Part of a small language model's weights.
Architecture: RMSNorm before each block, biases, untied embeddings, some layers without attention, local attention windows, gated attention, value embeddings, hashed n-gram embeddings, an embedding shortcut, weighted sums over earlier layers, capped logits.
Training: a variant of Adam for these matrices, 613M tokens, 10231 steps.
Each number is 500 + 25 x the weight over its row's rms, rounded and kept within 0 to 999. Layers, rows and columns count from 0. Numbers have three digits each. The size before them is the row's rms in percent of the matrix's.

# layer 4 attention value, 320x320, rms 0.0672, rows 276-319, columns 160-319
080:457508502495517519474498524516437467513505529496552543483502516505483521544535486504515495513456487507455487534515490515480507500502519527454493519507520510488486487497550497540511513452552523532544454497526480489465452510511496530481498501482497529462460506480518478527521479467501493499497510506478493519499487482506479468492551469467483493526471533509519547500490519432474499524509526487506497464480475453511469489526514492465503527512533526484542502509521505535480509532483503
090:483520510545444529479530487540487509549484496454490504501499531497488471490522467520473521463519501513501446515491511500465498503497542533465464473488435492478479498489556478460513515499504485518485523493496458519441503526520524507519519485493515543455521486472547508493487539495559489453507497483469477502486517515494477531458472492471506512505479496506549540490466489524469525483491509472511481496517467488529504457511460517529510514466475518482477517482487511508506527543476498
090:449507472508499470478460556512491482525540511500548485460473475494485525528529518529520493525465522534513503512506470511479491502515530510511509480527512521496518497468523482494489497492505520505516496493532464496467487493501501480500516509459475491501531505477528462502541520502488474523481523524471514490471477496493472454454531469479518509531475497481470539474506517493466522487520526442468488503493499461531524521523506524474464514477543474481486478518509469511508539509485531
094:465513506459494555475477507493499495497461504522523516511529473505532506513498531503542475480553498466515507500539457515497509483489506475525508497497542520522506475502500521463489533524495537511532508499519519488471525497494480560513498476525493472482533509515542538505459453541522495486517531509488524483505496495449487489495552499495480573513494463507495496479523527486491494497533525497455490471467502515492465535483487505507497463489477491481485507480519497506478487492493533
112:495490511468532473535506532508479523468523472502453501524505468471511490481506496507519549463464513483485500532481507486521503507477501497529529510496498512482494492478443528486500446475486506485473552510527518535545489515524507513491516457511516530498507526484440482510520495532465524495507453450505489505518513452474474494470489541514516536485453499483426452500509509529504507513494457490496457525527504497507532524549507471489465490519448478489522468477506473501474485460499511
092:524495474522504467544471528536529527477483474519537493546514491518515470511511508535492506549516465540533510466489502516487481510503478511511471528518511542470513479486487526506491555562487556493499479518460518498507506529529484472502481553504499480492503507454508511483510518502504553494532509499494491531517482549529509489511460504497497494521470520514568522513485486453512471511505488524523487479534513476481491486471466493485510501521504501511532494500503483500496510519472467
088:498486490509507512521511527501504487460530477523499491500517479488508521461498515471513508501528478485519498481513482498537505486494499489509545489505484492545515480507501519477515499507523537483493503507505545493508470526509461531533491433529532511510462497534494539521555451542503453519480517460500527516532524438493491510538497513462508517519464474496478461454509489536478470490484465503490529497523497501499488509539505499526473473443488512460477480447507504489504453484500511
103:526539460450508499516442519512480479491500486517506497505512509504482500509479473540511431465509515486527467501526509485523495473506477480507535503428523500473471503496452491538530509490454532510535570505513486499498499525485494495517538483501518505525510468493469509500478467495510520471536466492511491515488498513539485481514502496536559512528472481525465528511511484521504465516508505531508491489444457509473521503533479500463448499492485482477495483479534498516485491499500534
094:473525477467541506503479529518490495505492465501454469549534500473532466519468480498509502534547474471500530516508492522493522483479445460520521515484518535499463500512488530504514472515481563457501554516537513483534524488515494536482487524523514485530539549511533526498499464513473529481509473484536499515543477490525529504556485518487483567499464467504461453525529496485533477487499476497525537456470471529449498530438493466484472471479501478474543454475490492493500503471469502
088:498450446548524466529514535454469493487532495461521488515498510480506497473480509505515490509506492475503464519501496470528491515462505520492487503528466493503499489507531490497514511483518531511467514470491501493550511494512562410473507490503519477538468525495506518486501507525502496451515462499494454530492503516527504526519481468500487437491501501488560469496520495520440560540513477479519490498543518493530475465501484513518509488500474488463546497497532471473508491520524479
088:465526509470492501507509474493512473472444483498499515528524493483555489498486492506502506505515514471522525510504449539476504471490510465491520584465511536485457494528504497505540517523526482477515477488504485516421482469489499544526490518529515501539490513524505509514491470479482532505525503523502503475526540529461528490517504520481494570548488507476482510522490459513535484526453513514495501459465491486503471521473453483477454471443472481513497499484510519510472462469455549
086:479550483496490514452504517517517487496505490518505471532478520506464529486526492516507457479482534508521487534519513500509495477501481544520498483495508495495534513484568540443497489460467520526470539481497533535507512521465528488496522551500504507484519514526497479514493478543544519481506494509514505539497518506451492491482522509462493527492492509503553440492511510535530511471510523468516510511482478472491496520471546513511502481481509528471490527517440475492501516518543485
104:471529535496487519508510538531471516554513542481541468499547481478512517484493463502481511484425492543512492489475514466524509490484497492505459483519478464514447476481495463483502489451556496494478532495494471491506513513457527486498488486475533540474513547470480510492543480461510478490496487537475488477505503489520483455488468520473534477476506471505498536500497458486463524530466464476464490493536494470493506538551503460523524524484532506492479548507549504473484503521485513
111:486523496530485500486540486508498521481479511461487456493498455506514502492528527459460521507539449478517519501497495509511526496513493488522486456457525499490489531538498472529497500506502475487489521484513489461508566511480500464483482547546503469555529504489498470472518516508455481468462509521481468467508462513497515500514502487481505491462514465471504466541482516530483524510468517479509557489521526490528468528429540514500474501493458502475482469510529499471467526481468514
086:465510527483484511499515490506505512555514526472530513511519512490491532461512487497537501462531502494501527482494524466550544502482558510498516487497486435509518483459485461447493521464535503531493520502482448531504485508489479503489529458482502494490487494543484540490518458490556455525512512537499523479473494473489520516525486518506516494475542495499487534476514495518486519511498487555448497495525491498507474530518480514507462517482480467479462545493513493460528488478525514
087:506499501464510518455483521481538461436443524498460462510517517511501489480469507447487456521568499469494516495478479527454541476503509496518514514460522486531501500541516506530501493523516498471496465494538501482474510472511499552523520532531462496520520513506528512489501531475482515510500535508521466505494484502543502514554494498488485524484487511493472508459520493485470469496525525540471526484473492529480458521476451513489450464431492504499483479480533520518504484449499487
091:509526501487492495485479467518499546545513501454521478505586528508487474515541493512488522455494508500480536484492480468518539526480469474510475427525528482511489441468479471500491479441501490489512490460511467531451494491514440512528490490462499506516533537486519503507509517530518541490514510473497484492495482495495478547484503491486482511497505510478459521532486531508480517506469509571512502497558525499512517501532536531489511547498507456534495486478494493507458542465498488
095:524511490511539499514496494519499526537507496526502544488532521508472461488509503516504520499501503489484486482495465495489531555500503524526472468525489499508506458506522479481491534469516502491489480527481507496470529520541464521510453493491493490521478481523556523508466460508521539497512513468500462520499467463520480532508535488525480500517515476524487506523548510504507536509491531543505503475473504484528494453506525519522535463550479495519496510457481523487452531488465452
084:538494485508524491528490463523514522543465515496472531480466525509518497536525465528500518490491507475463551498507490488498483517497475446515494492521460486479512480455445509498516490539466483478495524533484500488487504512526465540507492486502485475477532496509512488487427536499534489518518520514526528454516457516508462475492519502498488532516516499473450505514498522499530442459456477508466483518491491524534522520491518474476469514525520458581472497495466522497508514444468480
091:488518473476527497481475534477517490535471553528520492477497497491508532508526456499477437518468527525459495499492481512463510479515485503518492518518510492502520491475485500471492523515498495511474494506513508562523504553511465458465487525517489539499510523498488515523507469518542544500505501477543482511484496489545488451476514476547481474474480486526453464489502538463510520527511537488531507500477499480488514514526542510436535506540509492486549526544458486529456510490497461
107:505511461526484495507480530521468500507531487487527510477492500484519508477550508495502495519454485516508514500498559472494497521493482486500476529503491510501479500474454518474512517482496549472502515498479460536519492475485486545524480508423502528500532523434487474474504459470455517535509502536475523525510503499506490424524474527489536475523506531493493562480481498446497479479518436487486484486533467459505493529490474462478464553512537497502540505468532507498517480516495485
103:514490504525474514503498490504486563566541527467505489474495486500483499515505525447508491464487464487504544451484544497529515520528471458525499449526479460484514467466478466454506511488499509521496505518470476506525537500505484501498467487448485474531525485487480491471507492509522509521458523526526525462496440503495490478517511466510551513455569474507478520510522509482508477476477503528479510493509471514522522516476532474509523536513498467530454501497513486503501518491497485
091:542473478525524526522482506512531500512551452524499486480493533498491458509523506493513521492449549506462486510516503447524481538471485516476529508568497489511516437460498469483507481479513490497508486484472511532515490485524469503535511453448477508475450524479511535537481488456493453515534531488503526489485538481475524508460505540502480476516527530533476495463491499485530490457528485496482483523504506534512495476540486512543544520491518477543457511484507523501504488499533478
106:473499524507482518530499573504510479460497494484482499511522502465500490461502463496468559518456517519489461535490546472485507491487534508484496523496483500501476541516463479534521433468503485480479509515516490526510483474527537493544517467506498541497458557483467513496519533481457512521533480484469486503489551455497521513498455527476485457492492510501465504484503454492485521541487457512508491500547505522481474472559462494503478475534493526506513491505496532528480498522496524
093:514532500525464503483493466541478534562498485512545506531558507500475484492511471535488542468471497506481481512539500495524525483499522506513471501552495474521499489489525480484538504458526493504524481515487454532484481495536516561521511471505502539525478505479511537492502469483496498456538513526483469481504505470489493495522518522527536486524506503525518507454503477507463541486460474532547535494483538530513474501548516514541473517476501509494475514500536513541492502523517473
097:517507480521501565532511500485518465504488508505458507463498502519463518483479462453473523534542488529506446489463476492488483498498494531499498521494488461524484524460501449511467497532504455502494454504519506505499482524486475470535493466502459515461477481492485554539519534476539487497508487497528521492479528491536486559510453494488487497498518487519466483492494473535519477510515502466472510512463503519506504475546509498559521504450477520501444511479488530493529505510527492
082:494524524492521509486509495509507475504464514504548540505461479496481531530528514499503496504523513498485498482488488500493485479499478479470503538482514489466500496479493539473507549456498516485512447489491454518491523489486522523474498511498418463508522473459497477502462524491509542536490547536520554518514461573495475480527534517503536543536513537504503531513482550427514478515493474506504527481475508494456503540508442495466509524553547536508547550508513490482486490499499491
078:524514552465488520477521468495511454481476489523493514491484524507480525494503539478498493519518493497488501528459516512495487497485534485458485465449524531505480554522510522555531485466495518487463451492520482542511526513473527492480487529515465465509513512439498482512497499493479528497475531499499484525505507534511526522539472523482528527519448520485500477537455517519454513507551484544498517493452534525433492499488498518492522525487491538495527522479533504456494487539492487
090:514482487504493514466489543484506493513511499506464468490518511496522466486566465514495512485509490496448523550531498487511512508503486451524501502501541556518503483481449524491514516512483474483515490504510528505473450472521458535541510511500485512480501481491479448530484527479469472498524540503489501478514505485435511466471501505521483499525509512499475509469515514479524460487454469479511510482517492501503507533498479500480516476510543499529505474510508501562438482472492454
093:483529518475464465465486501475476499481456513483535503517498475492537516461490522510498485520541530492523524468513468526503500433494510523525544528472490444459531528501467542470518527565495516527541539505500482493492497511476487513524543494502497491520513480502483474462497512498492512499491511489512486514496532491471480491477508479499530520499501489493458497469502468528496510473473489485457496492497467464538519526512473482447457458504498471500492481490504501528507495483519497
090:506469457531499488526497488449498518483493525466518507480482504505525473474429528469479506525485479508531527485489519524489468526504497486473445513520476506466483506488555470501442502490510502507466494497494463483491522451522499443487465529502503447520493499497515535488476513508535518470489474503490504525495472511488492487489499472475477447484526476475571484535466517443483504516536506453474491469495479483538486452455470507519523493525451501503529488480504514467560498498481540
092:539517513485535517456476527507537441466479500531495480499481502501507508496542491469508456503499536493458477491519496493511532483515497490511481523446556509502514512513480501502509530541475511491521480509510511498520487510523431527577486523500473521501471473450487512511492514493519498539491529488471516520522531474535525509540509505508503488516505495525470520472506494504562451460500445532489499509460500504487494503466534521504489469482563508568483511482521497515505506476493443
098:473486468446541507498504499493491479478457506479484497533499515512503487473505495484521441524521524557522471454503487542478480499538517508520483479499546520508495506492522537480477546511478533511524506519500502499543502497531507475490480562512503517502576483489510481495511463557500533466500489472500496539522477516525488484479521486538522551457491508521488467504524547463517484513519527463500479525480507486487532540492527503418479491446501517494553483500458485534469493476492487
100:539535438497520499536497490517487526487467474485508482529496534516500419499496509530493507499523467487498549515522458515488506524514430485500492542511538559496511491493489490498461524508465495508472486512500508522448498503502464490481445514510483505514520508496501471497439471482539520465519484482495475467504457528464508462482517502488459504487505471465546517536479511473527491483514521503530484484518511488517510513478532469496519525527453474503514532498496510509476486476482489
094:536444522562538479526518526504511558524556519499501501492506454477508508541517504465521520472522504477498532478520472469511503514484491483514501460492450529464547468531489502511519491474474554494491458513487502479555478501515508480500518451518482466518500530533566501507485503528491481547493502451528509512490467501493513515530552489479503519518540499516486487516537523533512525483489488504479558500500495532497475479506505512499516459541494478509504485508503523474491540475480457
101:508497469517481477512511545513496533525544504475497469499491487465496500432492497496490470527495478536521463489483510491513482501494525482522462492514449466499501510515531483475517517509455538522467543502482491487560511545490522453512512482493540506498520471513511548470513487523532484452526472478495499493502501506531475491508458469483544496470501482528500494497508469535541541501532477433496502514489483524532515492485457482494504493475491498455510470488517506527542513521546480
092:523516481507486539488525465477494509509476459551476530537486550513500473511529476488518510494498486514510516528558517534506489493533470466518498537483515512527531528435466550461495512490472468496484515506482498506466443475496484586532496467477496532495517481490487485511443495504507494519515509519499505473513515462464506456501507567534484489528498515480524500496503488511514477481499504497495512466454457523482485531522514479505535509474510534523483549460493489529507435534489481
097:478526498469527498508505479480491496535523494511476472499536501499478509528486503469536473509500498483524490475489488513520533494521500516495499424470491467520507451480513479453484513472509523501529560509501469463500509488479501502497503472478525470482536464557541514523482471529508512482462528482495481488498481489526477530527536511492524515492526489515461477514525529529483483493528485499448510476504509502511502486487493501523500522485502486442493488467459528485507517472525537
098:519542465484481499499514498538491535452439491494473513548509493496518447496516489544495494468511495518491473517495486505490484478530490486525521508464501500468487499548458501507523497496463469468520511478507519535446507544523489526502518516499490514498499509467443478485486506456491534475552510472525470480494507486510502490459488518520489553486461510513456510487508502486490465527453507514515447525503494503511501505562485470475486516529465478483495480483504520551431531461497508
102:528480426479516503492479526465529484469458491522484492495501518507519511457514486529471460556481516553485460509520480517476486462513502510487467543497536544505494480484524489485474545526472515538511489511503516515487464504552458447490505508517480494514506464503506537510481483486515507492547503475478497523525515504521519454472495469512450455495488530531518537498510515455540468527525483461519443506492489500515506460504492502466513496524531505499530500504510512539492478489526518
078:487504519473515505467519537509502469538499535475501504466461488511480525517571482526459530484422528542466496494490539493498510503486524520436480470493526493519500451517503467510509497475525497495465477467495467539503513514501520485499515517479439498482543529471498500525486512477495532543508506509510479473521502509490510502482495497482482524518462514528459509524485514453470505504524462518479501495529494484468506518473521487508511556525557514487484518532462482517449530487504503
097:487458529515522490499504503534480513527492499539547528520515489486491485523471498513510492515489483464521525496528530504518532510508484518491476548521473501521538491502503526493503488481473554481497511536483509507520486473493500546519524519490521480511520525509544510484494477536511481501515488532497514537497487507448519479530533535507489491545531490499581515476484514464480461484475472512546513469490511484484469499507518495489518510514515508500532506484494493528497483520492488
092:524508510531504479487466507541513480512519488481562502524536508492491544526489488515494521477493537452472499488517511450493514464472472514517515481486534472515528465509493492490525494480537507497540472490478453514497488480502482523533549484508492491525469523502561564504479528508482500544504514478513494521494508500509487522497558469516492451507511515527521506496523511517480509474456470560496504491528546491488492457522530539527449490521529484523504487550489513519490563460514508
084:476527462497509494460489501521475493518484485536499482501502506531538507495535531474490482504524474538515539524536525522530472477507486503487498523491546546502520537490518504511525514511442502495485521485469536468500471509459507487490486563482505517517545489526469419481489484506501498489466506536476522532496505495461536467529462492463490509515487501479531517505487483484504459492499528501539541504502469504493504523462480497456490524507545515455543452499511472477494441545522521
# layer 4 attention output (transposed), 320x320, rms 0.0605, rows 276-319, columns 160-319
085:489503462489506494498508509437512524522485513504527470509533527521461469520498493541437445522471485495458511542521471539476490518505545516562532488507487475497497458472516487505474475546503523528514459519516516476482497488474526518507494494540519498490489458556527518529516526496494508504483507510493505450549492452548511479518498533464476465514484497510490466514517493472529443508496530500531486490467505534501501504504489495516493519475490451457506482524494487500533519496512510
090:444494483487494519525494465536504512474483558514492549510536474527503479523554498477564485459511466485509495520529505523490545484498444489531485509512506513504492501519561488548507551506472508481522496529537502503448469513505501493501538536488495490476499454484532488541525501505553494464456479496499497477522508485481475504491517507459475509514511462495485480472508466490490444458502487479534526487457515504504456487507487489547491517484514507505454470518468501510533513512557533
093:520501487518500472478514533510483513515538530514517531469484539507501489509503493532466455482483474479492537533527454524475493517517520539543511520505489516457493478480517484515467446567525510513449467549527536506469496511503543503495509508524478498516496499553506522530531531499476470496515507531463489466512500474532537463504503516500489468537478499481473439494515497504546469484486530495512473487440523510497509502492490482490499502483463472442492491508514462543519506468526538
096:497514459515486504449508536506479485511478486490520457546456537507557514493468530520468498519491454510464474546505508514453493510502576517496556490452493481500518490478491477509525474527511473495463491461464530490565555513497493462500519479517553540516478556508520495472476528492484494483488514498490468552498505513483522488524501510450486477511501506472529520478478509515499498475513521470483481523553529486475496506487484525499540498499503492519523526506530532499503480476470474
110:482530529508488489523483517450516475534495450509519463531497518472459512506478544465511492498466489509509493511510503506554504504492492490496473560539509438530538518502516517479422469493507473512472518459471510506551490517526512529429498455514487524505504550441500484508455544485514506527514534483491477504464502545506437531536442513530504538477487516490526508498495511514487511508530512521485474504529478487491555510478496479498512513499500497564520509515490493472518488490485444
093:442483502508481482528517531503503480468482516504501507495499486550526508534486504514482543518511522514507488507486505484512504529452571486477490470487457496502424496513475515470509505468536499486494503491502476549480519480481535518533559551501523457502459519457497485480542460484489496539521538532443507521494458487478503481513530459551509523498488505501479548510504485486501510493501497535505540452499556531535534502507536521486511524514480496470458539502517472469492511484451534
091:487510527515474486462455516489485486521481477497491438542500503446526483450447486498483507495497473504482461508489515503485514517521527497472472497499475480539467518483480473474510511488506472439479498466502481508535495505519502490457494460505536539549504530511475515456457490489493495515485515493487495559494535524504525503500463515528496474507459505489522500503448541525486521524482520526510501513567481493488526483495485520472517503485475510514536550486461555487473507481461522
102:504523506512537511466484551503500495481524478489502538519449538513521523492476486536504471470477493528522479537488528488483505533447509525466513571490485476468503538470537471492489450494510511465428487522467531533511499522515551509469505491485466536516499569489502458514515513494452485508493517524444471567465438559477463517539533526557515545529433543466493507516509529505503532506489506521473487499531503538499542488486497502475527527489515529503526512507507488525514498531463501
094:483494492529484501479489531516505465509479452507475479519454526486539519479466508496496543517490487525474458515465511470518507522471527481455518514492479491486459527497515506475505468464550490506481510438479527532556525498496506496484486465476511508528507591480497504469491495480491506498485513489511497560492472558458472492513502500557521521482501513484515571501493521505500556503556502548452495475558498484474521503454517497483523528506521523550513533484514520482486515479465450
091:480495518480465487530486489476477503511498486503483515492549479490486500509444512455542496536511526475531501502527479514527488520449469488452457488495491506535447475509475498478504511433566501478511493519532505516499492488504544513510504518509499459504482457462499484472504446470514506480513520498491469532526478472534517507487499454523525514505492534520470537545488496451496500490476505548522540439484488535492504485544484521512468497498483557493497515486493530496498477483493539
092:475483477501539495480486488501529492478505495469510479526468511523531533474519517566481541489509488512483467485475475468491519522483532474499554481467462485441528492488536508486538490483475506538520516428491506495542555509477486463488477518490516508500472534498473531486446496510504539493492503479498525522490499522448501500507513502495512505483485497503520560480499468545492547515517490483476464512551502498511545534449507518490498517507556470534497501490539515486487517499493436
086:522556470520467505514520521481470510521483443521510502513542528471523523482472506490493457541488515478513552522535505514492438474470450546512529521489540456540538517508484501519431454485461501526483466527490544506520468509501499485503475471531478466490494475491524489517545552521526541493521452535566441474533472510518538529507496509460532497453493506493515457499493521489516485465511522513476505530452515488519456463519514504513484494498477540509497507486488489514518495524526515
101:497480551457492515532494494501506495482522511497514509509556465508494474551523488547473495497499522477520529515512497483479543474542446464512494517540518482537498533473547523472436515551503477471475502508535488508445461511508502515457489521534522507466489488514529506488481464511484443491478479499458541451494500475532512475496533526523466504497491473523475483513485497523490460510485507476524510502491463524490504476509485446510520501482515462462527511549429542477482518529543516
111:551481524503486500477516512545496490472523477481456570464474465511524518497553488489512562503485500457524515447511476454495511478504459472487502484495471530463488518530486504505537488482524509568526458494511514484499505492507469489539433492482495519487517521493474530483479459484504523500508461485522525478534495500471530482460509468515564493469545520505478541493509499492461519525490452491504482469489483478471472492490538498500468501517532542484500480499537525508436508485534479
090:483478532468469510470483491512482514492498500481489478571535483470500475450493484511493477458535488489483512537490517524478500502547546496469498497482518463518519535474509499483493498501487460444451497476531510514501498505515513488502499503505513547504527494543514505474483499518535465479485492505488490524468546537490519489526497535525478490536484500461493474509511509518497484495487525485527506539560491517501469467510458491512514491471468469509509531501442532533514489494506520
091:515479487513518478451490503540514483482504512463482443488446508488534496457482489493464516505507515496480483483451507474463502517479536534490493493449443515447497488489479486514564485486516531497505515504487490487518555509479512453530466496477521477517529531539451534463476474492477522496478491502531492555518486512465519494499477520473509456511493511468502538473485479525486553496532495519500452541541496475473490522478488554501486494519526543508521538484541527556460499492476485
092:482483513497505503489503519487514509502500512486497511550543526504457500511556509476529476445480494508509539552499472542530505489525523473520477500531529483510515490513545520573482496512496484536477485451511533518539498512508496518531513511502535535524513540507524516530495549523543511487486492493529502473484542562483486483513481506485486502528568515512503510504559527466499463517535513447526484524542504467462484495491498452504523507466506461526480435528473486490530489500509431
096:465518496503522486489505498489500491525481514505501528515494504506488494533510523465538496490498474518507459546488487531539520507483543471484478479524512506518464486533511493546563557468519473482505494450500518491540504513498468474546529502495538543505492537499544481511504461471493486516439504526501496514489525540493488479503509481478471513541558489511509543491532537472484480519504463442501535483543508461467496502491521495519560501504498507518455454499483521453508450460471464
086:483485494502521495490492511527504494493506537516504534490428479514497504535519506512492508433503453512511494521470505486550522490553503514530492507506515503464513500502554522523500483549459491494501527477528496489506492500506470499499537491488474528488538556505511528515481536521491443497486530482461525467459530533435463484501536499498444509515543493491532470467519510513499491516512487474511496530521520463498499506466510472480524515502502436556470457504484467485506501521479461
092:501484449517502508495548528479502532512517504503553491500456520498502513540467499477470468545483500505466525558515468521491450526476542523471494523505493503481508503502488503521476474525512480497452483530488528496449528486511493525514523516508495474490469507512519481510582554484490479524472524557471491484473462521502500454515485532465482479508479469462478496473532505482502514466524496484475481500432540515474505496500495508527512470480471495466477501502518443526513469476515490
106:483490537514484470524509529456511474486505484520504490507529514537494468512503517550430501504496524472496515541517511497509534501525496497537514512522488465540489507481508516469410476527508500469448495521500494537501456495495543530505489490525491503477489509483510515516488457520472467517523512493426508471529478470506510491540539509572486500510498525528496455520492532499506452509517535517502502462514517536541536495490505486479511555503498462487522535513453521488488528522511526
103:523474553512475488467532519548461473476510505494479585498498499508520482480518471510468520460504509476497524517500522526513510466588491504492509502514539517507490524514499503499481514543518472493462472532509510520485459485530491498518505499512510535517526525525493509491526466511499440504497489514467531441485530524479535466509550502533486499523530522475491472517511536490492466516481488453514501500490499468501465462492515456474533496488481498474492474508467485514476488486500521
091:485503523515522487526449474476498474533496522512510448564520502481488463518487504473522443493542518551502493530498494541532500478546469481519498487512554489554533483509515511520485554518481488439511559484535464493495474490528496515487527525526492545485512500487537493558477512510497495476493514469511476537477565500523504517509493529480430495523498512504535449497502519504536456494509515471480539532531485485496491498509487502499538524473501464522535490516460560452511485534514504
104:457498524461515487559456471473558489512502504477508447512529485488443493495487515468515479512503509531513494459484494479523511514492465473494463505509467481508548505499516498482497534482464519490510561473523440503484480490497529538438511501506503483487490472476514513505438487493527526507509504453492492507496522488525468513498446529488473516480459506537522502499472481518503498492503500561530503499525458529505540530502489488527473506478505474515525524509464550473530506531529482
092:501508516492498496497477481471500488498486519504494513557531472502484479522545501501509471465500487504507483546506470519519540472535492456519508479540507459525513509507546512556537555492479487472503493431553515499536472483474510513520505511530542567489484517479560521501481473510507507485461480485499512515503547520504493480525527526487464509536534524514513491477517522497504470521484512454559514519536526487518479495518504467514522533462515517516492474549460568474506483515537479
100:510468496477520552502472454534515526487514548505490478494507458459505492492522463488576474502550500523486488480495527497507480499503443496491444506498519523484508501486513474510556577524463508447542531537518472482443489499541481514464514522474446509475520461513478469532523516510507489502453494484541506542473524513521513522472482526484464494515446458457502487495490480526492534468487460522492505505483458512482486501488461518506496497475501494510509485475504513496523510498523536
087:471498474510498488502546499464525512480498521521535475513502489528511498502500507529461493547479535514465515528512485522490464509475561521566552478457511475489507452480477496502493498487501516536486476509494503489528531483451517524524501543541484462495482435521529467513514530545494496504510508462491498468546454473520496511545544523463488481488512507540497459533539467494496479483489504476506472508453537537530528516529495522529511523524515456480503506502528465502526518483487492
083:523521493513506525516495465489540510501453501496487458482527485481478502460522500500528498552488537499498491458504502486495491491449467488529516481480459504487491483480472472536509504460518526551529479522470483496540552502465482502487438489488496462493511444498491479486477510510533536505503473466559508495559464472541488547491480490484564478486523480554499511527496454499472497497521521514483473491484466526512499526522495509508469490549526513505518512470504469493509518524496487
093:513502494525537481494494514469504487527523469518520429487491525496475511528530499526438482493490490544501475501478482472508522479524516500555519520518484480492562496455527497525495473542456497530489532458485501488511479498516494484519534465522494515484505553515500554547448557528472516501505511484459503439490512514502501500486478508483467480459522505485545486490502525548510510525517498467473465533515510466502536513458513497505515525524511472526484462521528518470481510510492432
096:491518498500488485475510529536456499480533498464526524474441524516544510477494517544431538462472481463481536499493506476448487519505566532485502514494467482474510523512483511469488453516491513488458449539489505518470536508502521466501498502511483474511481536508466514470514476507476510522523481561466487513483456516471537466519499506485502492507450508429475497481494513521505539475468497517538472529469532500528526497462504496471494500504471517480505529470539476570479507470500525
091:473474489482477517529525493510517506488501536514488567473507491510500505532487516479559518533544513496514497474517509528521512507466473467492512453457494530486440476517481492468543547481526524486543511507530483497459487494510515513527517549472466474500501456456494481513546453485512489486485502488499503534524490463489511503461561457518518524515493517549479535534487478445480482498484459521511551430484486536495460499519478519514471504502502516516488497472519521464514492473514556
096:511504488515515486477463536517494495512496520487522435488446480489554496465491465519440502486498505509470498507467526460448483477510554524484486482464467504480511506492464488495535495527470503483486507508491488501465517490479511489541498491506516517487476533508495515502501505507449521545494478527480496526480511516501531511508482515492492479492472509452535489480479541522515522490502480511485464541530524470510506499471506521472530507516481488479516540462529480520467501517456528
097:485501459532496504483571529484534480509513478511537492473475532529513526525494492484470521542478510503468500524508514499468477514422539544481503541509497510493472476493475501502458457502530514500493478531442540480493519501500503489530509481501488458518490520466503477503577530501482487512504515548499465498494423526491482486514520498487558494489511503477461497492514519491472553478541494509464468484464561484487488488482496527507489488493492524475493533491561483518487510471492503
101:482491482512519513505517519479520479491503483516507566481477511553490531568545544487541498508536486495519507503536497494560533502467469475515521493512511507486499482518513533524491502508473506525512484455512516487515472505521455512542522527487475522472500565454512492566521517501508478523502503505510508464516470531457482507493539449470488535485573494515509528493530507456475489493540490481474527464496514494508509513487524490503514531514531508545467446519522495442500495499520449
094:488513542509478470468486511519460479527489520495463519493474509454517512467465493449515528479484492529515496507513478542521480513537519503491490477483518519516464494530486494510562540474552464500493496468533479500509510500474510505509535489526533525523518495525531509471489461481486497502501516474489481533498553532488500467489505496515463503498551531498516493524508539498530490510465478488507512498524482456470479511518511478483533490510460522496473486482466502469475466484443501
101:509507537514466486499489506524462490490521475521495548485496487487532489500476497474504488501521501492514531506519521503471517502504435502460463521525502504532455532525485502472488514482544506392485480556498510536451470501542549508485530479516463479505501486472512471503546445472476459485492515524476470535508464527511510472499549516547510524520471533459470493498504541492514507465481492537495534477447490519491473474511487487493489499480485583471509522513487537525488493507542587
093:506529472523543515532495491481508488529475472521506490496511524497494504505550496514482498529509481515494489505479548496518523467538489503556554494519534482547552489454520518502478505536425506505490486479489504489538458510500453493498500479513480537460507527477516514533478550547493512507520484489511499465534468494488511536510521506474454507464539493530527475493489527524494486501516517477482507534520528499542479495495504470468528539512506497553509465482480476452504534541498448
096:512508502502474501453517493518473497500498491483477506531496530482519493477503476499533499487470472494482471524488536540459482484520522523477510521497559521523483489493507481525548496491534480463491495502503529483519483519515502461501491468478514564534535528543526491508514501487486479455453485496514482569490513535512484493512518535528498484550505506496497486514518527458487506500507480480480499505555513478450432456515475485515535496480503517512531505495477567528493491479496496
099:466514491514534510507519540502537496468531486497516506509442528567481511552540542490521487474504482509500497514481464477520518518493522500485492541537467482445532523518516526517501481476475518505480513483462513492501517494515501495480532516495496521494488575462503490541479525496475505540495540527481494523483485555458447484526472504464486518498502502471513528441531500514496521495522476491499455514492516480495561535467523491522498543514531515522503484549549509520493490509524432
106:483494462518513504517488518460526533513517517522552466472468508502489501547468504480498471534532508541489492501508502511497507529464504519481476519496490528491500468506469494460489500514514545442502509535481500493427490483545514537496560521501433456477480481466501490552549528490472473512495547516473456529506446509509504505493517521463500495518452489487498492491505507472512523464511476543469522489455516550499505503490457548514508510474489510497482517493555513486527492505509543
082:522505489514503486490511502485531518490498525503545443508518500530467472516512496500483434505489516506485550516540464505482480499515489521540521526485505495481541476488535499519432491542495485532473517534497488495485509492509492508479524525559483475478495427554550505528481547511524469517471511495477486438501528472536487485493478535475487449495495474509505446493525474490506432463530528487486484514472502522484508504486506509536495508495504451475483492541442494514532510521528490
097:469506503492461490507519532467486494524450480504489482545539516490499486490453514518439512530474503510503474527500539517489496510517577498520533474488496463558479494483472503476514499493494479495457476454512484510556503498423516508528525506537556507527475501503543510430496483491490509488524490519484486511540489454505516516531509493512468498473511510543508526523483496479498470514475525511539542508545533515534510488528506496486513519510471470487501527490461489485483510488454502
093:487503518475485480479481516503513500503484549469490492561487473493517502491459484482499511451462496516484494538502464516488455499514564472480479466465488502492476505519495496540571502477513489474480532481586478505479508485456536518534536551488577510540472506510533527474496487506518511493482492504482481561453555498485501476514494514483446483551485529492516494466523515464522495513471494496545508525542538502497510493509508501502516504468480461491486513510515491512494470495475531
091:544520501516492492503502519495467497511500426499481522448533525505519504475510490541432521521498520476512514450493531457467515491504478522523534506515481493544502526470470490463437440524487515546491455521469512507504473495509492482524455451525466468498521503516482524487473500511488515519551473509485534434567440456509542513479519475535543490453507509511483477533476512498482512524501537529484500490469502520531500474496525512475491500527504532480503506481484492511462543518499495